{"norm_place": "pre", "positions": "rope", "rope_fraction": 1.0, "qk_norm": false, "parallel_block": false, "init_std_qkv": 0.0434, "init_std_o": 0.0, "optimizer": "muon_variant", "lr": 0.00572, "lr_mult_o": 0.858, "grad_clip": 2.0, "batch_tokens": 8192, "seq_len": 128, "steps": 10849, "dataset": "wikipedia_en"}
Each number is 500 + 50 x the weight over its row's rms, rounded and kept within 0 to 999. Layers, rows and columns count from 0. Numbers have three digits each. The size before them is the row's rms in percent of the matrix's.

# layer 6 attention output, 64x128, rms 0.0989, rows 0-63, columns 0-127
081:478472554432508445517468519548458600504592493415475474562580498499405529472540490443481492518570425543491431496428462491587553526507543487518486460450372539532464519515522511438416487519537571477423476572510502504511489350563571543493519525443455413501524445486436393521549533425515479475539463561487497525516507464446425454487366424549503453526580491481586515544556490522427476450470
100:548511538487507491413517509508486582410581513525507485527512535456436461514513550461517470456519545499398458505481534500541499525440522545424511565464444440438459515532420497610568585486466449623500481381520434472513456451566524447421462427518501565431631488393534510487534469555511507521497571505557460575472456589525583530505456555513484538484595509495443558435540577541555507493436
093:511544509430473532490537491537518495557510439561512448536445551519496484521494444483541481537537403417552553523529478535483481522519463386380529528504426673578487526545443566545489578422468489530570556414542425500377593534403535555503506533489462522463492498485547552478548493463509510585555525516503469485443458481534422420484543525534431444437499599496474519490541560448568569516461
100:498458540500399543484471599512554505410420551420466576492447594501571554474489456401494541491532480499489537447560555430509433517520566599530449455602496550537492518477491489621551652480522509512424540522509442545538461478460488550466468464582548564530548462493460510491463464533475530348614391511555492502509475484532503498543471472500458467498533574494464502453539500529556468506539
092:529433517450502457420464584469595396492505500458548567519518466512555417452442441459436493419438562580456496577501421349477553564504448440524455420517475476471587584506532527523380488480503476583569527549485462623538456519548502454510545444476470525516452417488520594458509503517566550522532485552515499506459497487494504425547466573478501583480461549531448557533441524510458550479494
088:515470528369499554460437446500482560452433638541508506499484549597424542412458436393520466459514475416560485565490504451524574394546551548498594547477482440497491502520444437503483454489559425528508534525453398482449589569431590474401466485537452574513461488464468501512550543525467538571493569458482447546518555537518493496577474540466560523549471494505438469541524406502497475495464
087:590547528604443456499541466451561440577556394527540494538424456491469484485498467479488445503439560579569423504605559501545420456521511493405581554605512460541505503451419495493481467613507480477488372526553556546539425462496467571505432552455512517483511524459521415421464482524485417477541540492482489499418426606527528541527485496540554483532517536504525535469535485558494450423562
100:603485468587502479497598550505569541463498414538549521481519438484514416463546463472459492430548506537464536381369488427561534505428476513457501602498446612502501491404468397549463525520434518460411552583539563508476423538484401510465524496449555501524628529436533530512479484507486466457533477552462489434516528544459465464486495550500516495481424526498502563554435528609546477478505
137:472505583498488420508494522567515404512487464520491487474505574451503530507456486541530535488428399476549539438467542464461495415450407508545545437565531579460482504442540501559609498544531446503459494468400505484439421516373515461444538510520529393522526535456492560568645481507537526371493488489497507523532326522505458477543494496493539491587471503445560545448512566507501542518538
094:366496527619529517583505487468501487528511445477467424543481549513548520479529461511518565456465471463516415445540502389543519468475488524404471441426442604479425459595483512514426533498584498483531467487587592541506586489479424559443486467598465555475574495470550547427552521493491577459484498459458438525487399558460522432480501440550543471555447489439456430493493592517546551490475
095:383473523484479447430568517630601501616454492445463490463531489528486505509491537596479591526495494575457492423405588538550449544471564436556491528435552484615429465522559477607546484504497565482443503458532511538434488486458495533539549526462481585468534544511551492461619535562597497363534468510528512430474502471499463522465527501462478471472474453546463543490487569461517500474449
094:527533509594427491488663574540500404493539435517414513603570437499485452557524516476447465490475521560533599532505407572503473469499374520535481391510465578504446549500561529594563441464511501567428446470475459540499497490467562494501511510533573465498413467560483425505498414427494549442512522482448480472560468417468548513517570505564493414467551509512487525483498597502467504510510
093:549428530403513494470469457442506415448420516528482426546506451560500444521526524511513562470575413477474509544484550476473457493518438511470541448511405519546552547411522482511498447558562456549398567558456542502467506489449542434508505593425472462401440560469504608478531544517433513435501553464512441513453484459412545380480508435564559584495449556452482445458446449524459542584425
109:562500457440572587509541450525522546471484496566498437498379484600465549593511402506560411517513440498555513439435475468505520542542535470509521428404559410525446525495461538572512426415468475597451410559543474528478599533491528479455457558500521467440509567560498541517482541453551496476458619491497540539484524479501524471474501489492570558449393591458469469437529561526403505538519
112:397379509402407441472481567425592591446425499448569412549449479550491524398471456517551511561466527503586523422511430529547465541576539478455518526532551456438469468494502498506431460501470490546472566505510461466497494452586579452504482456544519396478471500482497453502502536499500502571503521481455450531519582507477560491425519541564462509464499576567512454479472628544544567460404
093:514594464580565549554578492498442448490529543507469457441651370433610440504473514482477503442492449431393536458505543430534457553521481473537490487475541496496561477487423557446446505540579586500495434438435518498597496544451482501480477501506552535508458496572477533466465430501379446448385480454529534415521476556540516562471494525512468526480543451572498516424504403521487485487490
096:479575583502541483500502542522544382533473524556497406583425503519479499408453528466532669438397431506537489525525504455466412471581522495557525470459522508510558516490556444387485491467478449511536499547500512484584502428483494478517480537444444492545567464572635528502562476548522539414510476458476482499504466578534457523551479396504563411544529485626502438516515501508463510556505
108:469461522558496550526538471511417449472425498516390465485537556452497502457493534474561513599548434543513556542472446426418548560442441488541518551554466550565522473542438571504432546534449539526443522547443429442631534555455548494482427440527567517563476456612494472472458531454528487495527561469420382513610537545557507583498535478514549478402493458558420467474435467484517505522461
139:444477596543551515520453498554464521501447511553589504481592519541486494575538494542462461423462389574464544422457533476447467457498481559573371554483537639512524473535490526495457513504547651463445651464506511488465577458561445431468541536527475497487476531482525521476425501366545466487459498529538535450515496503499468454548456436464404469462559512509422464494455463535499534526503
096:381475448447556433436537482540445494596542504532515401588533554571554432490445556520476510462532443474532579477604491550528518482498585547398588580524505516527517584459458496475479558557448534494493538499434545373477516506533485468409480484509399499447509474565434549460490486569464487497477545472576528469406521541514534563615510463468437547507485529484521454472464534485563480414560
101:515562549567567521406482490530481445479490542435584446423536509552536477483425524398625555486516562506478501423544529538553575501473458480506491567523526512471519467588428463529470542539550413456463557498460502482548546598559508512466539500541505383519435529449511566521583522463512539551530452450440491504572547387515492490558414440405421483567455501430492523495566433551556506515426
091:534601517489491578505515540466472501488552417517464497466476552528583464593423426531461476459555554503470518570407506454488626450468583553515555459471493507621500462418464443513521516543513464524401533408506494598590416487453562518425465509412551506429457434547492476454498461451481429530466454532557521504404501513496533498468407512490559494483567550462502496460468560587431486434484
087:455447597419505468455484575515538472514442518516536577501448512471528492561540476429401513486466519528500555411568462434519556570547437472475453533553535598473493507583439577422581467525553530523499459485566595475530584476464487492533577528533450438490555517464516563492526506509475519526526606469520576399599467580537452538514519473467485500489412460455484664569510478446459520452488
093:504477463446512485483503541509473578421489615408519452462482543453528589511510406514523513486552453527502503494410492612553548496438520491523566414476526480467513508418387517556463350502485427503425449584465495522565524453515541551420404620617495518537496493457510557459463452547514509489490492517493524507553525536572489436467423456481568509473502465524459490469480428422427444504429
088:434396483453477520451452509523430566435507532470476510561500560527479520564496516555512445548540399577511423504356541490517472396542630460391500488482593550545538533494489517476501513544510509471499382554492574478507490509436573517465488507572463482532487575527427447479468484455527500516470470565473409456566482575456480622536450530570530514516513500518552455496421386517477475465558
106:465452481477531545461586449547532458518473460511470461507489602579579546552477497503537491509531493380422544602488523488531585408481353422470484518543549484537435491605488480452492497415542613443479452501538481445523486599480598439514574490570493529504596391512562545411506512422521480430512489566493507433486431556526516486529468546501490490500501438547523543484492536470555473536546
096:496477495492409508445560510568678501527530493494423551456479573490478491473398558523501608505437485520644512531466525471578474430410420467492467543612450542520486469517534489485527574511480521449491548539522566400527412550505548508438522604497583487515510469547447512532485548467517523502509437500510469522535449540493485466606478456482450505582509437523424523473512494478601422541536
080:513429566602532498492436459397405513501505455430508522433482472462410452552588486542562500567500561443443464549503435510442528483506502443508567435459550476543466447529415531448534410520534489569517591509577551428460447450462474384574488529494581569474499542516458609471497549547523451500560559560481530473516542443424512486422482531547488528456440561523512427472469542581551497454547
091:537418587532591445465497471543545528511586467435582452593487469504572531515583491523432509453531548550447412498461464495530443523458492527492414479438460426468560538416469446620492540453539476538553494514488478510504494327524477528554478564425574472514558428478494416525545492513442527484511468485543516457465481590548405525421412582453500541506505566496472513542558496513529540550552
101:499562422509530578516516444504454479543588559521561463466549519468488565528624547484441459558500410518492471519507504477516575577475485560490617407512518532483411563547508512510559481517449454425478451479483522535600488590503494588504535606488483487364487467484548482464496442535409471551595412484524440503489491405552503427436519593543551523486561476505549420491531504518513512576511
103:501516527480530527494447491407493539372646503554487460546469567483448544447510532427456579509497485455541525475472553483598513456464479411460421434444475504537513503591462548457509532570435480455528531552545504514505481474432519453534415507450529393609450507477527553462494451534560518551438546492506528555533553566507556405471620493458471519619580455453562514434485448495460476489528
116:511419590408431599482545534547531498617433543456487440468532537534447472568461451523445482491515553448521531494517578375416533474457463520464539559437538527514618436443515507587502496520593558496593505452464436416454420519426548452554578498473533527535539477493516482495507471454424566495519540548533497541435501532483494507479531395573454418431462474579490473530493484467512570460510
095:450433590451535483506549436548524524474447538493434432493579507540497574548516432576445487522464522490533451489403488539504479465489484486551504509463618582481528495523527451424545428506539480446531518455442446481460420489526524453474551488391537441447611539585431465363496482456568429537602401526504416506496459499494481559506548470454482517542446444535555492494452506536535603511401
111:462506501470541449546404439525407547539502477531549434460496498516483493502524435488453508477655407510553493446510404442440522560518477467528519604476471483466564448554508460472501547443477576480469537588460458541477575523395547513477450505475595506621506541454459517613601469439435547503532438481558394467444450520444498541427435537535480521493523465451434446549524463515494523473544
084:561453589570502620585478444442603475430472461507501548487603468631423510538546411476547460438422431554550478468490548466510410464512507573514478567510501469492538465447531542438479508416610538498463494610508430459411527535458451520445447487494509557552448469461481456465547502465493506496448467411482464492618441442527486495530467461530455510489496517448487538496551516503571427481550
098:485463465495472496418569597528386507446472568478519498546485546465512485523485447482505471473534521508472528401478567530447518492521524593437502503564486555479482440543465469553550477527494444545497529546571525445413561540516435501497420454549529523484541615555554398460539549558462454467405460465471530594512509496573424556559533428359437540482377549450526539480521441488434582480518
094:588583583369404471432564543454423530460491481440450455531506555499526472503463541490467508560589495562521511501439499525463514523532596501467569457452522568469517540513536553518459494472543385448427592427465490527548505588490504486490562480453453478502457511550492486577512602545545529482461466342545518480527474436454471438472547434559503524475458563416471475493487519563547560523403
099:506442518491475500471438520523524510511565524395425471503466434407460462434457491595330521474511588449518505452580517475454447425483500532437501506568553548551547539479546420553560555432500437473586518511489546469440524432400524481406576512518501502526390421555440532590518494567487463468531520511484509485521580494494424539468503462490571502448486545487500490491431608513455428465544
095:593509595537576498498507426624524424536502441577504409478462466453516488513433456602527504566500423463528618527443458515519446442485490489527547542471423494529466462523435480501467453427537456526591500513564481485485463485436587470433578460463432592503536579528517472508489432469513510570575573498516411553528502594410483497527463501574499497470478549581474501576565472519511516499592
094:483438436507487517435481515515517520453515549559476586355516568487416492599467458588471525502509546516524582479498584486436554505552588414495554390500456574544484430548518525506557400546499523424442438536448489473449573526467460523480524568479456405472503563454539442513482496578521617464508454510550431513532446475409503438512485538548515512527484510463426499476442508449459532562395
092:532487521439573557373555477483467482488481539581564507485503430559518446617524482484591538515511469591465493467528478467504497523488518525523599610466545481551497454401380446521598407486489589507501449474525519450534520487594573558486562534481594537534488496508543527480512390584578557486489545467514526500466454511509544441445573438462588503430491477532477555443538423508535461518458
099:524544481664513491487478482482494491545554453516537479483444498510489510405433485530508477496453513503537518550470610468483422574525477530502421467537440512437591483414443499456492378485580480531538415542522571524477490437485501447448424594495528460470403516469525434577534498488615526484488415494563491497390421518585536467515498532494548448511477501491476523585481548448404559601514
090:471552482535478479549401509459464523481534516531477546567557386478455387477520592503582547482489573552547384460428503476559578543488464567497434508378613517492551521516434515517572543564540575537469532552442542482455525463499520619521557438572520528466446446503484451439460545494583499492510593486477514460565556481495504521515471430507501514539509579523515518449484544586542538581421
111:486586448562457441584447461513474469534546566415521537492525387459461547492546533463507527488453462563491482522521477568564360518568561473482538492546489507446476504477448543428567571452494452586379400573513550536442448481542506546469462455329453494505485469510525548483607392489485496526502488616556512498477490504500546515514459431427498543535486475534567502469482425504478535480514
101:522567498568474508440473509530490483520493516392530552504423437489500625452507475527439400565442475558508480565391566450470522474585486457416499483435601474487509485446470521517476434441511491587586524460544484497515565485480534425469457542420556467534595526592602525515429517424564447531539533589432516601475466537405444471480549498455598546490508503508454465487533539482531470508520
094:403526550449428491536494478519527461491463509529459495518577454465465435554519448477524421491474483512536464507543534550520548431425400549393504491574569541520544464565490550379510537549446557528501477435425664508421489447358423393414495541574479519496534449490463514523518527472519493537415515477457513502454456490507548475499544543563533548486533471529500479549520366439456513483536
091:451512492605482482468534526593509496499411512526589516532507551497540595511540487540568432516450505575475432442551629537486579442525510523525473498449552501477547482481452398487434498423486485450477557482522560526447501559565546464522500486464490505482550583467551470552378470472511401517553469479450516442496451496547456517539574494448460571462408510441460435493447388412506534433620
083:522547527547530554532431437495482494549541482535473540561425510476509588500505505454488499521558511434499498587443370513414629501460455550550553493570485520440453485510525472535599565461495552502486441539545527504502394421356463469506551530474591471523452488396604531448478484412564449475530525467502435482599438583524505504573477465481532500437522492484378485467494510506464529536528
094:542561417492559533511493515578546562531508489552486544581468414542498548449468478556507365489481569476545541496502521496442534536554432604510433486474512452535593493433513529466504435500511490520462519564490469509543552425438493490478487476415540566501387506493386442668428392461440512498536489488534477477544490516459454577464496524530478496522598532457542554511505455516374512491577
102:450511430533523436587438493459411549423474497537526573493487463501576524502537546550422531438530470518482534465450534576469610528467550495549512472518402547488537621438514553472577431398465511465516516501594457504515398493524518633525541556520542453413539539552535515512556510479514568561466464524594385468469527588417481475416502481461491541502500472479481491512470430522524537473415
099:480573544448435449591493542482477511470507493456503428446555550468486486526493432487499489441480500520473634493562446468505496453561468554516523453366621493512428477516562535519498464577452473551450542550420500537529437425438519559535562488511414476523636517490461478564444380485503495546495421544534498577530602503451471534508523511483533536530502557545596591471507460528478432575443
098:525521630523433501540410517541544547444518447499502519489482559521455524575545463446525573500604507463515490536428539572364489484520456532493483485482576530490507510602456617473496563465541533433452550480518483502516431468432460503485500567475520547444545400471506524542499512406567545531462478661508441498541453478445451500575426550424537460530491488527558587568515553512490521420450
107:518502467516438597457556592435529461520475522543515453581532457455498439422490490523526492543460507537588452556591397559534573543593591558539491525541551494488556474391442530513508593593546428517560433514476499551453556535629420459520502528518638549480525490514477459574493432509481503551552504448563535539508514471548442582522513462472469488446471555524465551475485521433471482509574
099:509407570533573448507477460577458483490395459535455509640478522552486497418488614508517470412470496506569560550497479427543409480428544408489496512514456569424501495460546552472521487464506492523550440509484523534443533535453560505534538594430434442493466469628512602525509540514511417466445426563486507530582462541516517435494541466457498442462451555540498566428491433550504500570550
088:468469519555487495367498491499507398459536478490526478476541390621444463553524496466405609533561526400547490417434505569506516482575478477474560439538534487446515581452429407548552458485547535532549475494498492570374484513539501540453489544513461419525572457424536509514492553577511440533450493474486541566488485470597470427396444477512463535525453484420518508449491577524521491456501
110:458502378512536549440512536421444519625479503412538509505416497528509494477525445554546523520529523517470455533523512500580460488506531517508449499389564526459461487555481507461588515501473410427601516403566517386491529518490474539576501550513515502512459453513377509430556514496522582534486520526553495539475496581487403618512468487484443556525477549527451422511577482474567619580465
093:487505499503438567489453511551470572476533616533551478402463508429414551561455465505506505542486483552583506538507506457515512533556601532449481483557409531552553509524457544479569549491544397506436537512430522549467468465474568515599569407524578439545468501524568507447451437584508636430524510483449569456435503577493589570508521511472517582520505465526428542482487445459411480530540
095:503517463523404470480518514447535412425467511499557516427527480447508499474603553459497503574458455497566492428486520561539490548572469529471480492541568417462483522509524442564511486511464407456408559504419507527509427411409506541527492520537513483528452446477529480606576528586496528558531510435411481480589589457492506430480600436430511520475571541573473536534475487666478555507533
117:529506554514537451523522521522490541488476565534539465497478428505494508508483499532531519529397550542424581462420588379489480538560492525506439583436414553470592513613444497530479563531471521603531606512391532543534601450447577584497484505521506483571529468427402502435472490502589497491493502539422543507473522538442480545444421437432467511532560404518454537497528455487525503461424
102:457530472454471560557495419429537340496480536603443442470479503492563420500400432446526555505456525475483507565529521553492543486427428447496506550477454512434487474507459535423437553437607491484468539413453505517569507489522627486560522517411517509391550507555527558449484580549587560510422555521469472563465549517442504545517456493492536471493464527494458434536486469525563485392496
097:506471473438411509529494583530615591422488479493469478484465553484489492424421342518580500477518478568499552424432491488478476479510455488553516460473495543541596451466477528491522559520470397497454486535461400420501471431519381511393500505516507486553431565534486558524465465509521627484576458493492501592517582480459500507486476556521477464522450585485410390491524445511455491493518
108:545473411530564469528524572479446539418520524570537535450566531412606497484476548556458532504538460441514493593614527520586488565471506455470509472602495570500430571515541491582535486499526481518462627496573487506470463510459530428487504488569516555471508488524498586523552508620443460455529488485602466403566488537500461480472526460396502512428522491560364473530583518498494541503473
093:456517473531569502531546462447492550571554534477504530402449502395608491534502442437583565540443502463460400412476505523480509588386502412579528536499505507546549416541516560399457512487596459510607451501533557479447511572391486446486554479453531526517538543562473461440478476479555517584548535564536488447564533536533495518418503493488535464491454480424592498478437464572494483517492
157:436498477461510500515495432445500515463512488493490553478522497546541514584572425479514474536495451584431393471520474561471571465452572470406553397448417462410453419471551512450561446518460493520577503554499455540434552514546455546473556463528517430407487470558469458473530495455494583464385575523552472455516533468421460569465625545372504542453459495523495509427532527578490506485558